{"n_kv_head": 2, "head_dim": 64, "activation": "quick_gelu", "norm": "layernorm", "positions": "rope", "rope_base": 10000.0, "init": "trunc", "init_std_qkv": 0.042, "init_std_o": 0.042, "lr": 0.0112, "beta1": 0.95, "beta2": 0.98, "decay_fraction": 0.573, "final_lr_fraction": 0.05}
Each number is 128 + 32 x the weight over its row's rms, rounded and kept within 0 to 255. Layers, rows and columns count from 0. Numbers have three digits each. The size before them is the row's rms in percent of the matrix's.

# q: layer 6 attention query, 128x128, rms 0.31, rows 93-127, columns 64-95
# k: layer 6 attention key, 128x128, rms 0.324, rows 93-127, columns 64-95
# v: layer 6 attention value, 128x128, rms 0.431, rows 64-127, columns 64-95
# o: layer 6 attention output (transposed), 128x128, rms 0.413, rows 64-127, columns 64-95
# up: layer 6 MLP up, 512x128, rms 0.55, rows 0-80, columns 64-95
# down: layer 6 MLP down (transposed), 512x128, rms 0.555, rows 0-80, columns 64-95
q93 104:131137121090133138158171117097027127118142141122182131091093122200088163106172116141149162050200
k93 105:148124137106047186143141111047125153110107146077133204113096119131142134094084100102154068188181
q94 097:144138089068124163139138098065130229093126117098130118209111102164126106090172172116142093163198
k94 089:143124159138099156111154075093122135054098165132126127135132050116110144039132117094156160175190
q95 112:128095097144131155184217205126149095094124080142137107170080173144162098139123174097086153091175
k95 113:096096099124093131098108169116162094109143115101138090083117104138069178099142108091150089189107
q96 099:158103071109132095124133112140123175125111143125133097158090130148116142130142134147152135139126
k96 100:157123125120137159035112091118115135159122153148172130200109131093152188146124118110088108117164
q97 107:107056122099123165111117112152184119127216140108124104111101094159117098117117169135134125116140
k97 107:187164103148131127086131077082167093138127140165175098158185139101113117081178162136084189153111
q98 140:100157092160075118113097105129089171161095117093074118103162100170124147136116157175129032125074
k98 149:140165146130197165177123108139120162154129096152154158180153158203138116157118162161083175095111
q99 121:108184092138170142151198131126111131136065122103122116056081125181120096130121149105101137123176
k99 127:128118123124121109088058138099167118099162152140155191108111100082104191129085123099158130135166
q100 105:144155125146131137138169104182141153143092069130175157103092160190157098103126128140158143125155
k100 111:118149051112095113129092187098180115102115112061143122177072153160124097204052137136129117117162
q101 107:048184100131092056108130137096084138204069147112092181072154093139072118109087084148108075091140
k101 097:104140155099107134179010156093094133211142110132118155070107114161184129134073158132152087105164
q102 103:089136159106130112102126126167137099210107120155138112078100148141141163125122105110152152152165
k102 101:140133047122167129103149150121105108128090099073225084134099151113132135111089140150108154099113
q103 103:093099135091152071130147057134087121121087102097092152072111154151104159138110087139122141177096
k103 104:152170086132102115130027148124119119149123101061168173138144196053133085135129118134169136124136
q104 108:124192090151117129139084132121146122151083135165163146133169116197135126115151145135153137107119
k104 110:088112177136195128172136195110151161146154159066112187059115072132139124129091128134094113164118
q105 106:123148164149088155121137186184120125152123147123068131181181108057145140128128132119093071153086
k105 112:158079198102142071153109135153151107171187138195114124157107159121108048167145122214096117095149
q106 108:111157147119073142146126233165161150128140188113129118153117129101106144159163108123076131115125
k106 116:152103134136123113139146150137083134105151137159174120138123134091143156069178159168139116159099
q107 129:099086157164091105148198104078100155138149183146112133127087177157094112103161056170117106107137
k107 126:107136120093082194154078126104018198114103168101169079134167106155105110090105149091181106142111
q108 115:102140182120140108115124097130145178097155137164066177119120151155166141164115130139115120153135
k108 114:102157070139177158170148114141112152127098155135113074120136140171153086143118189172127109063093
q109 107:143187144069158093104104120141108122128131087126198132164142138166108148211121152129124169130095
k109 114:107171142141126143142176134126115120143074101095151152085079114117169109116087092163082113160146
q110 101:097163133119134144133066106192100087114120132139145139101115102132133057151139153088139142119033
k110 109:136109096129085102114082192152139167144118145165057112128080167129119110143123158184071122091124
q111 117:098122139128170135130106168116118125077120080155148110207175088116154073138117130095100050098093
k111 119:072101110105167129133121149169126125107155122167081116021129132090101085127134135136153153098117
q112 083:135144116108146205122129164115126120172095136064084109125102137147166140149132139088115126152160
k112 081:113073107171192133121157158141145121115145101166165133191118086123138105107101132135100142154125
q113 100:124154168161163102105137184177117086170111078126086173093121123093141129129142097135064208138088
k113 105:177079139112117105176111144163149152138133089169139070164091185096122097136136124133167033119097
q114 097:163116097153110107070150142104086166122139090105166138251150132106153133158180124099101117095137
k114 098:070135134151111151063109183192140155108127142126097124069096122173097108155164123110175127154153
q115 115:112121196108102071071085179131103050178126158106172139116131118090130134171154092122123107089143
k115 113:115101124076102127181153164177113135147158093137094102072167101118136100125133121116131100121122
q116 107:123099196165133123153094213151138088081122133065144114118107152138133175182226099143091144120110
k116 108:141064130083131126053157122182124160105158168132135058166157165140037170095164141106137069136099
q117 118:180093161061139079106135064123123142143153132119099142102125164152101141147193177137110143138182
k117 115:131145032125150159106114139158137116116059153055138111109151169165172100097136116109158124102144
q118 106:159170119129112141111143062095136099107093099144100151161138084094156100173085114101171068112060
k118 104:150164132143110110156135095137098091120131142123115182138100139159128064152146178167081118160150
q119 098:114105081063181123177169122103170093103079132127121132102144156077133113147119070107139136136166
k119 097:154039066131151119081128125159145146114177097112107155135105159111151176129161122125050125128099
q120 108:143127152138161104141114172105098104112177160098098143144156139138114214194130154143113199083093
k120 114:078152133085123145124187051159097124144130118120152113110151160129175142154193106100108051124138
q121 112:140201143143115170126116104080209173098095121149137140119079165183134118143130136145100111115149
k121 116:085165125159158106151168106067121106108074154086150132173101083169104143122129180107076144119131
q122 115:133165134191047166191156154127114152098145113157139148144133143158116100114080054136139137158089
k122 104:138157148151135122090140141104111139142139164158138137144068038101133118203141131081101088157121
q123 096:176169107094134102095060115126143160090156096131096146183140135076127171063173144133152145102125
k123 099:088090207105124101148165150168149125154145177133139104056100137114155144145128156145137157142133
q124 117:160129146158172114113179152118039100105173068171160161117100156136171152099130108151069173137114
k124 114:121118134115128147138091154164154102140116112139152100116083134102131113173120097023151005084157
q125 103:148120142076186141134133160161147132076129120134136130100069153110116121173087105082106203159100
k125 099:151126045156043086087100141151200087121102093134134110166110114093114146156135062102176066118167
q126 113:124091109015139117097147090146144169124135138119116108042079173098111116072091120128135171133098
k126 116:162128090161098093140108139120100078197099112170155149188162145073179097164088110106131141115133
q127 110:085089103080078155118202127122122125110137143160085134076098143130120119152086097105136117123122
k127 104:196124139127095138117103113118171108094146112100149206153177107157139083163156134117132140177156
v64 111:149099151105091148153177108119131165145121078121122193082195190114101171109133136126092112113094
o64 106:145066161114135164113105117163120104164130122118105105147094097143097154142147110072140126151102
v65 109:133098146158154143153107143149111100105195094145130174119196156099123158163177142124136089124138
o65 108:151150103155074117052159136143101146098061085116124199117126105100121159137134144128148120085110
v66 116:124079056124141117113147150101176133145124090088164121102138100142132151079176113124120133130138
o66 109:141162163122123167129155089053154168151162201125069163110125108134152125131157146158135133111106
v67 113:081143086118172098151162131162161158122120170058183123092126128097138136140177160148136104134116
o67 101:148114168068104140140110164148119146079070149084089095113150071103144144092125101128128094096137
v68 112:129129121166129156129118180085157162142155172083168126071108180148071049124128150073075124101139
o68 103:107148123091109107170172080146094146099156116165155087119135093082145144140191104104096145152046
v69 113:127103117198159069098151109152181077062113126092120136187162193168143109123068120100138117093139
o69 107:136064120123081178080153128088113156114142146094087117079183102141171157098081123056160145150092
v70 112:086131046133117211095113084081105139114129111109147169115124111140137152093148133124073158112163
o70 102:108127148094161128100138103116120103131124212080049212156125108174139122139044136154099136127147
v71 119:130143136110111126136129103131144153125125131153196046089039093165133102112115115087110133159134
o71 115:072233204053106160125139128157117149101116104117081121150208113156139156124111160147155134148162
v72 122:087113145085131123103178137062139149083150110165134195111190116107108103109095174185094132130100
o72 113:131157128134165133091135151069119149061160073190184065147166143152107130162124090148120081194145
v73 099:104076115118184146135142097121114134115089102182133207119132115098201147135146126108199126106080
o73 093:166161142077204186120128173136100085147132085095189108103153130159137115121144148094101118157144
v74 111:169092161125083146121129072128094188134123137115162079091110120127133183127120167133105134159132
o74 103:135128159132128118105095195159170156105146135134113143134154184140127112151138141153109073162158
v75 104:105120136159119143093206149149163118080116168136148135112144137135129083168088105151145070118183
o75 091:125140114141144123104138087140108154125064129122126098174100123129067136172066132103200063113106
v76 120:161111183154170165138062062085133084130162180198145094141142108139093128159096106141095121126164
o76 117:124072110188124168144121135115182087115117086158162183100130128116099075118115125156174126172138
v77 098:135148117125132121083142090119093122149180143079128114079103145138160095096121227135144179157131
o77 091:122098124141202132099100094138137133063190128168100101159138119093216125107180127195141135130103
v78 122:068125102114178098114094096146136112084145120171089121156140125177149101107147103133124192136121
o78 111:114061136121159083189130144107116079110123137142186124112121124124145132141108078182164169149085
v79 113:157126168122151081114111137138089161117079119150121069095111077155121189117075130135095151116083
o79 104:138081160129110160202120144111171199102152110166203144129150062125152098148087102078118092102134
v80 118:154159055085082148103108136147094127219102070142173159149155091112092133110120137125145126113109
o80 113:135149085088200132125108204097144168140121134150079167125137086129108165129142099127084102145131
v81 117:171113123173132131131096205122167103088091128123171154202105133133085122145146112140166106136139
o81 112:161173091089124185103127169126118128139124132099131096130150133125089165093123122119134140130167
v82 115:154147116147126062097127172099156113124125099115061076178094171130151145099139114165121156136073
o82 102:159146118133159121110104083117126126176135077159142103140142172140122126077164137143212072097110
v83 116:154093139126113158118127177107102145114075154089122139080159110081159187117100093145208157133105
o83 110:144155133135163096153100086110090142098152113102131173147136160119049110170111068089114111048093
v84 103:109137122120208165154103164144153154140091167162090138117114106130146037171104161183114171158173
o84 099:119135101125056117107102118117131138132154108058115096133107132151129111121159145184113150161105
v85 111:041120113144171078137130141078169060129117073143205080160186130120131106104119100075110128158137
o85 102:162120154072140121182225160108146115125109107143131112118164184126107115134156149145152129149162
v86 111:199165131103167157131145175132094145109150142138072143088124129169085090189172104057169098106086
o86 104:134192130130168149139161106123141121159122087171102077081114168105143112098144116136135094182091
v87 123:172094165110138136117070074175163103122046111118186123156169139136141163127110093040139087169126
o87 111:127062069093075138137139153162194177130107133167121210118115060094126109164141156081164099146120
v88 107:090146107147103039079147136115162096141142153121124105093138164148117141105092114136116199164100
o88 107:104102099094179068116119095155131162138155177124093112148137091121212142175126105151123158115081
v89 121:136100165132136153100138144147079158069125109171116113085129102109170147160058128085071093167151
o89 116:188145104073091095131106151110092139144110111100131188155159178137202113157124104108134154147137
v90 113:127169086085113113147105160139116112124111138133133183194113171164141097160090133148123115126144
o90 108:101106113122121194145164129125100189154148129153080159150077164098172133091115127126127122153182
v91 112:069176120147147139173086058149142181183125124157114102181188133141135130133128081101164148142085
o91 109:123167144154124104155132135102126126131078175154113153109090158158100084103133136144157170138113
v92 112:121158083146187142158092135108155121104219183069193139130121163141108098115184123151148087044121
o92 104:128173191146154182139149170161103128111072127136176171148126132100051168105134142096123079117108
v93 114:152132178110112127155173096099099150118098063118193119157117069090102157126150123109125099163147
o93 109:101089149062104150182087128097153111189152123142081206148090144182130145073138157125148136148116
v94 121:127064098154127052154115166073176155148061075148103124082115114135119118141169122107110101095161
o94 112:102128170142072078139169120126095158107107154147108097110167082145091172111131095128060116105116
v95 109:176149066117113116171143168109103212153110139195167154130149131065118096149153148092154077136093
o95 102:111165092118090103158170149153113162181141189082110153161144168126125091122148084135143127102125
v96 115:114132116124167140172097153197158097101065124119123111165121070087160156099152157174128122079157
o96 106:089123159178131158172158115110128184074100141136172074097126157144144155061110138113095162078118
v97 115:157078190113149157155129113049055160141161091150114149144155107098146125123118097115207119144160
o97 104:083124068133084091086190133142176179150129156102180123140118114174129068165088126075137166123133
v98 115:131186133099107099176160145169116164088167121129152115097089107099128077108130151135184095188080
o98 107:127233142108072129186105157139088110110139132115083135116141135146080092141160118160176128165130
v99 105:157124102163128146101081092135086143103180132120201140118181115088092126128100109071166165129119
o99 100:078092113126157127142094155157119154160151178100161156135097138075082170140099104169137103129083
v100 118:155136132055128092174134116120146189096123122150156169120090145152140085185091094153141165113175
o100 111:107147070112161088124089164135092110124141100144146078142076141152075171152131122092135100163105
v101 121:128203090049137182075130143117133083184073143139144152145086133168107113089141170135126143108106
o101 113:114112144129187125068132078151122099086135062129174117128113134174146165121190119155061139179136
v102 104:129118069202119081124049120071168187118126089154120148130133128101147124115154137132129112122156
o102 095:098075086163211140171118112114151150115116176172162105107128102099142111131147103158073075122202
v103 124:160125089128148165136139135120134075136162100144140159116187200142182091053156108119123135111101
o103 112:121086113106131153102121118152175160110102170144077169167124076129132125156134104177115156072167
v104 114:178148188095170125138081127116144153108166118060090120092106176158170127114104145118097071131106
o104 108:113177106102078060084110103191163135114130129115128154150134100087134063171191135081098152157113
v105 113:126091123123178127097152123094167123091159079115021140105157129115148149109102160094147120102077
o105 106:147155143103247133165101102141131070152107173103129121117168101094148095186089173107126097130117
v106 114:166121115149147113079142134137154151114137089096111119188174118115060142125090185101142181148141
o106 102:136053083095222108152124124129184156153111170119115126121161107136110100174174154127133150159159
v107 102:093095088125192170065097135121149123066141131165111150133099128102151135108121185147104134098125
o107 095:130124080098156135084090115100156108090138141135121170085120121099142149074102169128152087103073
v108 113:091083091173123135154098143130077067166108133143135139144160103176152157142159082124152149099091
o108 107:182137092138148195125144110161058161147080122126132127136142104166124118062111112192131126102139
v109 125:113135114147133115121144115121147182142110078176076102132087176119122066131181178056054087116086
o109 114:111212140110103144107137161114147192142113164128174168137174110163226141107128112107121119122093
v110 118:197093190139121086096149109141114142157125122085157126150060151176117146131118085126136108139176
o110 114:146164078125087116130118078136087127140212111139123132119132107096142076137160108112135112117106
v111 118:141145140073119088115156117111176136156135158092120132153138120109179125177109165116110100106099
o111 110:085137135159140131148195090127135119130084155156117134159151074079097127153167140161162123122096
v112 110:141130141146066158184097138157176116165125144130075145105077099165186105170105167131079145087139
o112 097:146160155197171148124097131163116100088117160131069139134120115075145108121152160114101141185121
v113 108:152085120144117140161131153101087131159142143083100103122142111122148084175153111153141068070136
o113 104:120105129112100160127150098111115141110133161129131131144103071111116094129172124124125094143098
v114 108:098184125117150068115114156149164113080154096168161131130131101113122145085146181131111143095121
o114 103:127157120066050124134110127111153161105187146126173114142126134155101138051148112131152199141159
v115 114:159153129146153109110114116114099077149152104109089117108155054146147105131156187086086088100148
o115 105:158129127182143173132073168106091114096137215169132100120133108153102115124138157144102106114132
v116 111:078150121116064134100123130157114154156136172175143137118167149166173197117138101096113109158159
o116 105:133190138139131118146135153115109113107139143118061136102138226141121162223118170158104094135164
v117 112:152174100152154131117149117162118171117146139110068148092129106151111098112170097080114108128164
o117 100:126125154115162133175097164134129175109125139138083129095064118130178151156098139115151094104155
v118 106:137146178089131141148150052155131100110060095156128104121121075083156114172090153113209095096127
o118 101:069112138099140092081136123207199131122075085093192143176131079130147087160096185148144119176113
v119 111:111107101077122085128133162147091152092085117120108165060061114053162125181102095158168143104114
o119 103:147192110153157087129113124118070130144131186106101113119113157077119173121099109156109116082121
v120 113:121150095084085101073133122143119115107080085127144146148118110150138160170118163114080172102089
o120 111:093039156109117120103131162153118141211177133158147153171133164109078133106108113102103150160104
v121 104:087100133081143169095096166136092104132189116126131033134119140182124128141137086090125161114184
o121 087:144104098081145060088134073132135135183087096127118149123152117085114122153106105174128133134177
v122 127:072137166120142170102100154108106124129163142063080130179122177127097154135163122148124097137150
o122 116:115175101143094110153142076124142075117110063188156167100112150109180172141139091156126105102113
v123 116:122136080126155162081085136134128129121106118184144118197141155091127128169176103143078084115117
o123 105:093118053037069143143155183102127142139113127155178192121131081149100118124136185134175111091082
v124 111:078170150125082158146133113124137096119129120170181150102110141126140105157202178131087159202132
o124 103:119215145109093100103141159136162025063127191149141105165108135168170129153123119104140159155080
v125 112:146114061102154132115165170135125100133113110107138117090080170107163130145107141110154086167162
o125 110:155140082077132121140092146160190160168157150213109079107172124128137099078097101115089155100182
v126 121:194133076030134117130131106081125104136085162116160110134118135071117121082133147095132109102091
o126 117:099148097126199134116130157106043127142143103108146143142154147114090158112192151215124120125097
v127 119:135113133133116124126034145074068130102142138091135167096168128129122150119104150159114181132088
o127 108:090102116153099121129088067169084091168086136089127078120198112117103143098093088119090148146111
up0 094:099175161115137168084119095159108139139153152167082135187090131104129029102138177111119083131099
down0 098:176123157169138123104090123195124129162124146157176135116140115097123177101142129080116157131137
up1 092:142107132073142100108110155136135117143128106137136082159151109084137219127112114205116131154079
down1 102:131125165116132157076079090088124115138136213158114124134174166126102150109154109106146114142143
up2 093:219176115105061103063164143132153159148144065125150184108171180118171103128120152139148120125108
down2 099:200116194118187079173122145160095142089080150091160138170115181092082112159121157113176162085138
up3 102:137125118121084124148115140148145187103131062086230183105124116133114124112116114149081170147193
down3 099:144156122153091101152098150107143084136134172143095106130106131161131126126114096204136126091122
up4 094:151124167135112110121160097161187144097123081141144089078111129159125138153114165105075129077132
down4 092:111115066157117168149148164200153139127128161125115070123149097163138130179163154132101081149147
up5 105:122119121058132122177092175065092132160136161117102117127142088169151094144141143124102161178129
down5 103:166087109175167112150203128097133097118108178158104142088098123184150197067145120144131069107148
up6 102:146125091092152183124140155096102091103129109084065176158129058137101163149124121087083099134164
down6 099:112136110190079122106130079126126099133169082096160062107154186071109149154138115123181136097135
up7 097:138152138164128111094110149123047129110085111129117127154101161120118110185090150167108115099167
down7 092:137105147140143169150096129162181197156113132189125153122166155112143135123174132091134164168118
up8 097:140128118175191186162127133099111140099075140161122126111122124126186165179131100090092184130076
down8 101:125129138144108085146094146206106062134121140181084092072089101121166156144139071101151162073204
up9 101:139111134118119123090159077061065182058117138105125127121194153140217058093109094112047158132140
down9 101:083195170135156091100206189143111149187120106105162181158118156172146116130102126090156148116145
up10 094:121147106126092120126146222120128141076096069170126067104134113116172131138142065113115173136128
down10 092:153069090151162109135128090139151112113102175102076104136095140090057094107142139143177095129146
up11 111:101200183096172129165143136131067084089074129132106134135119161101102095155085117163053109114064
down11 110:188091086161124126112108221104129097145167060134147089077158147131155102137117134148058127117163
up12 108:193133120168093102136137128127117109087093144094097180165055078165139137116147166076155134122123
down12 102:177124158094087106099058183120132125160150141095109162142078041175140136087166152101137068145129
up13 098:124147051167101160147136100099089098139084115168115097193160132087133185229126138052147180134109
down13 100:167130098133100144189105186164065136150101108095117150145142100130145138178123166157108063170166
up14 106:133129138165180167130119159116117127196147077162094115083177131129098109189094128079099068160165
down14 118:123160136147101136068092132162113118175134128117147111124094082092072150102129084125143139051150
up15 100:148097080113065170069182166131126149034144124138138147148166103141169189163135091135126093120163
down15 111:099134157091120131120167148120158115125150142110065128115144125085147115147190122206142169126087
up16 100:131162114137100129109087131186104071133123158152155098141148132130158159139104073148114091141139
down16 104:097117137172114120198148143096140141122116112161128173101090111222064166136165116069140076146165
up17 106:130134108123145131138140120157084126118080043140132119160157128152143100132206142069117127103149
down17 094:124168165098199121136141142081153192161115106083110121197181092140164127150181147084122167113138
up18 098:134168132207144102086118118142111144152118141105200089162128162134143084096135083033169089150157
down18 097:131098181143091104147150158125119060087149129140132169114167044143106129086140192099110097076155
up19 093:153144142198100127134132181120102136147132138169143140126153153168152147094150117080113085134091
down19 092:120131153099025140072127148143165048114139115141150144159105083190188116085097161113147087096169
up20 105:117098103091175131106113166131122103140084104174157116164167141122110077144198123173130138119119
down20 102:118126185167058131118138118116078150111162120170129135059127158187108094173080125175120169081172
up21 112:163004128176076159172133090130109102084102177146147129128141154112100121142121141109157092166147
down21 102:160165154144122169186142078107120102101087109138101130126121136129088108151145059111146150138120
up22 099:116187136142099151138133174076152155193080093125112213098102118118158148156128172152129095095171
down22 096:141066132101167114115103158120149082093159151117099084079157148122125128083149111160151138115145
up23 097:149153136106121113137162136089092120130088111119094164152144141196199048089168133132124174099088
down23 088:125124097219171123122143163152169132106176142105088152147131115087133157116083134098135103178110
up24 094:096131124119153086131111129121115099171120064174116141104138111135071098162102111117135099098094
down24 111:142204134171140143201115138177084121136119188116132076108131124099122111106101069133119143168172
up25 111:096088150106129162103095098149083157182179091131132125152051165103094139126146123111145124156085
down25 087:119162146142041095082142160095120137080115117133142107076126151088144101103069119121171138102144
up26 098:134098170060095154118110112100142133093170103099056086155104080130124103105096133014126156114099
down26 112:138085138149079126134169128106100153143111121085133117155118178144137186170121096092142155144113
up27 102:105108095148090104111111116106164112068105168143064100101105150206124202143137173090123071138160
down27 103:133120109149078064141187124134157111131149128101097161096184124121106127135183140140126121104089
up28 108:122116104121136083092116139138129191087082062185185147117072068138121175119106116120150118094137
down28 106:141126116093106141113137124156179123151100102154074145128151092161131158110104143127115121079089
up29 099:139105103141079104129135120087137108145136135161141133119167115118061126172151194202091107122113
down29 099:133171140115158163119078063153186130089113123065151117113104135137102126160088089106168165103136
up30 101:179173175075131108171106094115073128075150100091140202107143173153095160162089134131165149138112
down30 100:140130133134140104175134093053195159121115135086166140149123167103117163139164201069135143131136
up31 112:085108120108158086091092121149120135107088142161125075068088146152103144136130155130137072141147
down31 115:075095128124109102156148154155132122127221117160121117210131134116100136121122098139099148135164
up32 093:147164168128089101175171154119129141104124146117183073143179080157072131151132142127114104136112
down32 089:122101110133134142092166156100141087180078155065088114106147195133122114092147130167160192130135
up33 121:097121101086081123101171200102113154134135115136150115122158174089130182200128124122105080104121
down33 122:127136193118087149118183139143168127103103177057089149115129153085160115079168117151075086136095
up34 092:119089106103205179163174021075117138166031185147160116152136157129090122122111134155156171131121
down34 090:103138125144129153055135085124128118152104165117107142174095121189110129142168119076146088106160
up35 105:065134154120146135098157154129129123137095093153151180158115086167146114200195123130140131104150
down35 093:094122121093120145159104162153119153083103171079079150140140135087169137114121152152070060206093
up36 102:112099131095116083110076152127093149113161083136122128096125166154163167121168124183105163168058
down36 105:147134108117142161143080073219101121116107173107113146124140161083073128129071180146195153117120
up37 096:109155188113162139139131131140162196072150145137087121145197132119137078122131121122129086121097
down37 099:131098147083162105187192137148161132153102117141096192153124132091098118112162133124065130129117
up38 108:107121090081136142114117141099160109062162138123139181100143032109207167088115131124143088134086
down38 124:080107145108129176088156175135171114116142186110119142172204104082133111110077158126109092082098
up39 104:146105119147121101105084185144153097102082126142135083117174111080126126102141038128082175135152
down39 103:163158098145132166174185108206125149094129127116033085131133107138127138101113137084123127175079
up40 102:155160085114092119154143118168106073107056098130174108106136175134117130157120173014136115129118
down40 099:153110135147062153103092050118127197072148168164129165113074117130114106073122106150079112153108
up41 091:175059144140076112078181083054074129130137132105166185097150132120091070210119145119112094160185
down41 084:152129192167143128175131118188161138134108134129144139132149110124130152117175103062156148139138
up42 101:171117183134114151089106165094161104100068093101122118124118166135098168122210160166086141137105
down42 100:065098152120150121138108123134147174138198123125126098125194052115100093150095127112157161182095
up43 097:123118091068106211105073157093146169088120090163105200126170113096117099125122164101110137157122
down43 088:133111169171101169184191187192072091143155154159126123151125081082142166166180135066164143139184
up44 091:170039097092141140155165111111163121096152154089137085198140160137153138116175165143154092115089
down44 100:101189124055131181118156122108089110112182106067109081115124100119153093104147110128133104107143
up45 101:127131132144139063113075081110096083087150124149109174137152126124167100112156155151082094119083
down45 093:091136178099126060140161149165152139173140165156080188105142180096096108158115151164155132145173
up46 101:098110176117080137081156107157142098150203112098134129137109134151094141164163148137102094150077
down46 104:150162057096053130144123074159114129133155110232176126101116159104118133143075063036083114094194
up47 110:048112135163098165066152091117160129108083062123099134158154065142176103127208130159134162114081
down47 100:084152102132144145186124099114126126137100136125054151146166099182122070139146119152140123130111
up48 090:077150139065159102140119205115131135074149058141121141101128155156108117173112153112140137122139
down48 103:126137097119093130087088188168115117087145141179148079176144166149149148150146125091151163088134
up49 104:112158154121110112143101154162122184107124065119139111162155145193125155071050055107115128125117
down49 105:151091156117148076110096158093117133175121135138130152123145094110096107095152196144168150153179
up50 105:120181124119073120163097190122101118091112145157161164063128215165104170112092088117118184143168
down50 104:111146132179111148121116107145102092138153178166146093170084108168138094130097099162128112064215
up51 104:090102116092149099098091076168109199133152096167123119111094123118129154161128103127120157096117
down51 104:145113162087095173135142128162189120105138140179130100143084117094117138084129163116063121127127
up52 095:094141070112155117182138121097120100107156127112140086085137132128132160158143122152095125092166
down52 094:176167143141140107119118099121130127115156128166124115120211138144139106164155096118112152105045
up53 100:118111123124112106075061119119122144159117158146116108136094123098127118117088124161145152179123
down53 082:171215107125115178140116134119162108127099125118188143149119059169118132168089133111146110083138
up54 115:127122137168209171093080117134178153162093152097100134200112133069088154074074137145108157070098
down54 116:106092089112119145158137115151103172110130150154167106126045096147191119134126143089140137086151
up55 109:145094102110142063144115130082101146094202110162143142126124186193139105131137124134140189193117
down55 100:090126084125139132129148133194108186152093023111130139098081114130108160148137143128126132157068
up56 099:118130162115148177125096102124204133140137096134104161121085131147140148065051058110178066165076
down56 107:100112057148124117078147113119170130147075090056133154179134084143149157064055095151095096174166
up57 107:134086169093163135103098170160135101160117100118130109105124138133135187066077110131098119134159
down57 098:109174085129124184142159111123147165157141128105109094119110137097082144119108132110156170101084
up58 095:149135118104155163082149133136072133163083105105118112194127167109125101111158140089121079148120
down58 096:088110137178162127109162152158146168107092155158157115178089118153144146106159128123169108114145
up59 103:179121172145116170132115153076127085124095185162168115162143137120112200185115086098147178178128
down59 091:181210171092116095147118142139116060123157129158094139136143152138061050107100196127159129105136
up60 095:132134137153047162125123196093147126119117160146119110141092139115163169126113108128185108112141
down60 085:127088138128120089127127109165154126175189166146126142173175112105125133131175146098078109117088
up61 095:158155113147163106122128153214115171118201080098115022078124142177121111075101109124180142130070
down61 097:147092143100101117175150055068140158171130124153108150074150152133144160124173134124083145148104
up62 094:140122176152097209091106096156139151111145104153173139113127103134181088152120115137078167114123
down62 085:146112147094135084141122143106109181166139150148084099127102175073043176113103165145155107169130
up63 102:159120125119147097134177090150080080087112140120080145190161121101183104103174176134174155147172
down63 104:100126182118145093187106170115148140149145132146090153200126176107169133147111184143144150098115
up64 098:113149161163112132092087141155122076171086162119078169179128137126169137180122163124131134119167
down64 100:134128133153160111172136125072123183174136096103158130118048113090218103176155122104176118176134
up65 106:165177111161110114115111070103065036055128132094079147121070138139135106116113150188142138165084
down65 124:126123140165096121125111086144136099105134132128147130116092084130129067125110113117147083101157
up66 097:150140182116089130094149171170166160092087133149080116142162126121119118123104123150162126097121
down66 096:120116090108146140141072076136083047163138110071217100116118103103094102140112130096086108115169
up67 093:124081141180096182113121168148140100118152122133101117135133114156181203134114146122132048168121
down67 093:116147115145121066137161173136138088107135127134119100114115151114115150182104117091148169079140
up68 116:183156083127180120124080118162109106162100161136148064145138119126111122176131119145142210154122
down68 099:074164134090102154120133066132139163085169135196094147154136118103106169120124115138121101127113
up69 100:101108180115200133094172143143154152086110194169078083088118119193107127156131072131151169178100
down69 102:142144124154102108095142138178134117150097107101118118137116162128143144110151078097139198123109
up70 100:096207161119174100147136146092105107102096126155151123128123114166140138108148089127146149110107
down70 104:167130147115146105217163136074124117125090162149080113108119127146094152171134139126155155125094
up71 102:173099079107128103156148129119176134230086090158117155145139076090190111103151087079163104172102
down71 099:178136190127066119077155084101116128076126154112133134152130146094160093083123062121122124107184
up72 105:104130127204144100151112170147121129191152086119134142123139114066040139135090155136095098148100
down72 108:133153078075156148127146152149107091135133197134099155125118072143104149102120146100072082113144
up73 098:137145105103111153064141123087096133162080134092122142109099128160120128153117145127133122132143
down73 098:124125192078075104153063079190130118108107116190088192151192096168138086103132098106097145117133
up74 112:160097099135153160135107128167166126174148144224156144101116181142104139110144099159160128127082
down74 109:171127069155134154153132151026140148166112138086084115167100111176153122143111163101094133169099
up75 110:125150156174065146195086120130081148124124124108120120086189188120094100108122111163103116130093
down75 102:131187171169044154148107173079127157139148146206095075143146189167133068184128096123133113084178
up76 093:104152110083138168112145089165080151061096141099084143152155128112157167088159102134129153144112
down76 100:119047120107168144142167109148162114157172140121167062122088136151143113158158105149103050077131
up77 096:107123157101148159114079170092102129114103071103110157202093157141170121094118155128158159174052
down77 095:170185119115146166116101146156133113169154156127137120131114091117123140118121152107102124099178
up78 112:085167088125084171119077128118075109118193117128137150146137107162146137159142084155072154086125
down78 093:152120086164068107158146113147119145106090156172107086106157178165153120091125093141113142138205
up79 101:153111166123057106102110161170066115121114231131117174115152146121158104086157184155173115149161
down79 084:143178052139154128116111132122073140145134132110105082122133080168168172172113104109150101126099
up80 104:114112134095101078102101089112126048096137139060124163172088137099109127087123165158133170157157
down80 098:133147109147072127178051158116078111118157144181184100164120103157156098103082119044182097092168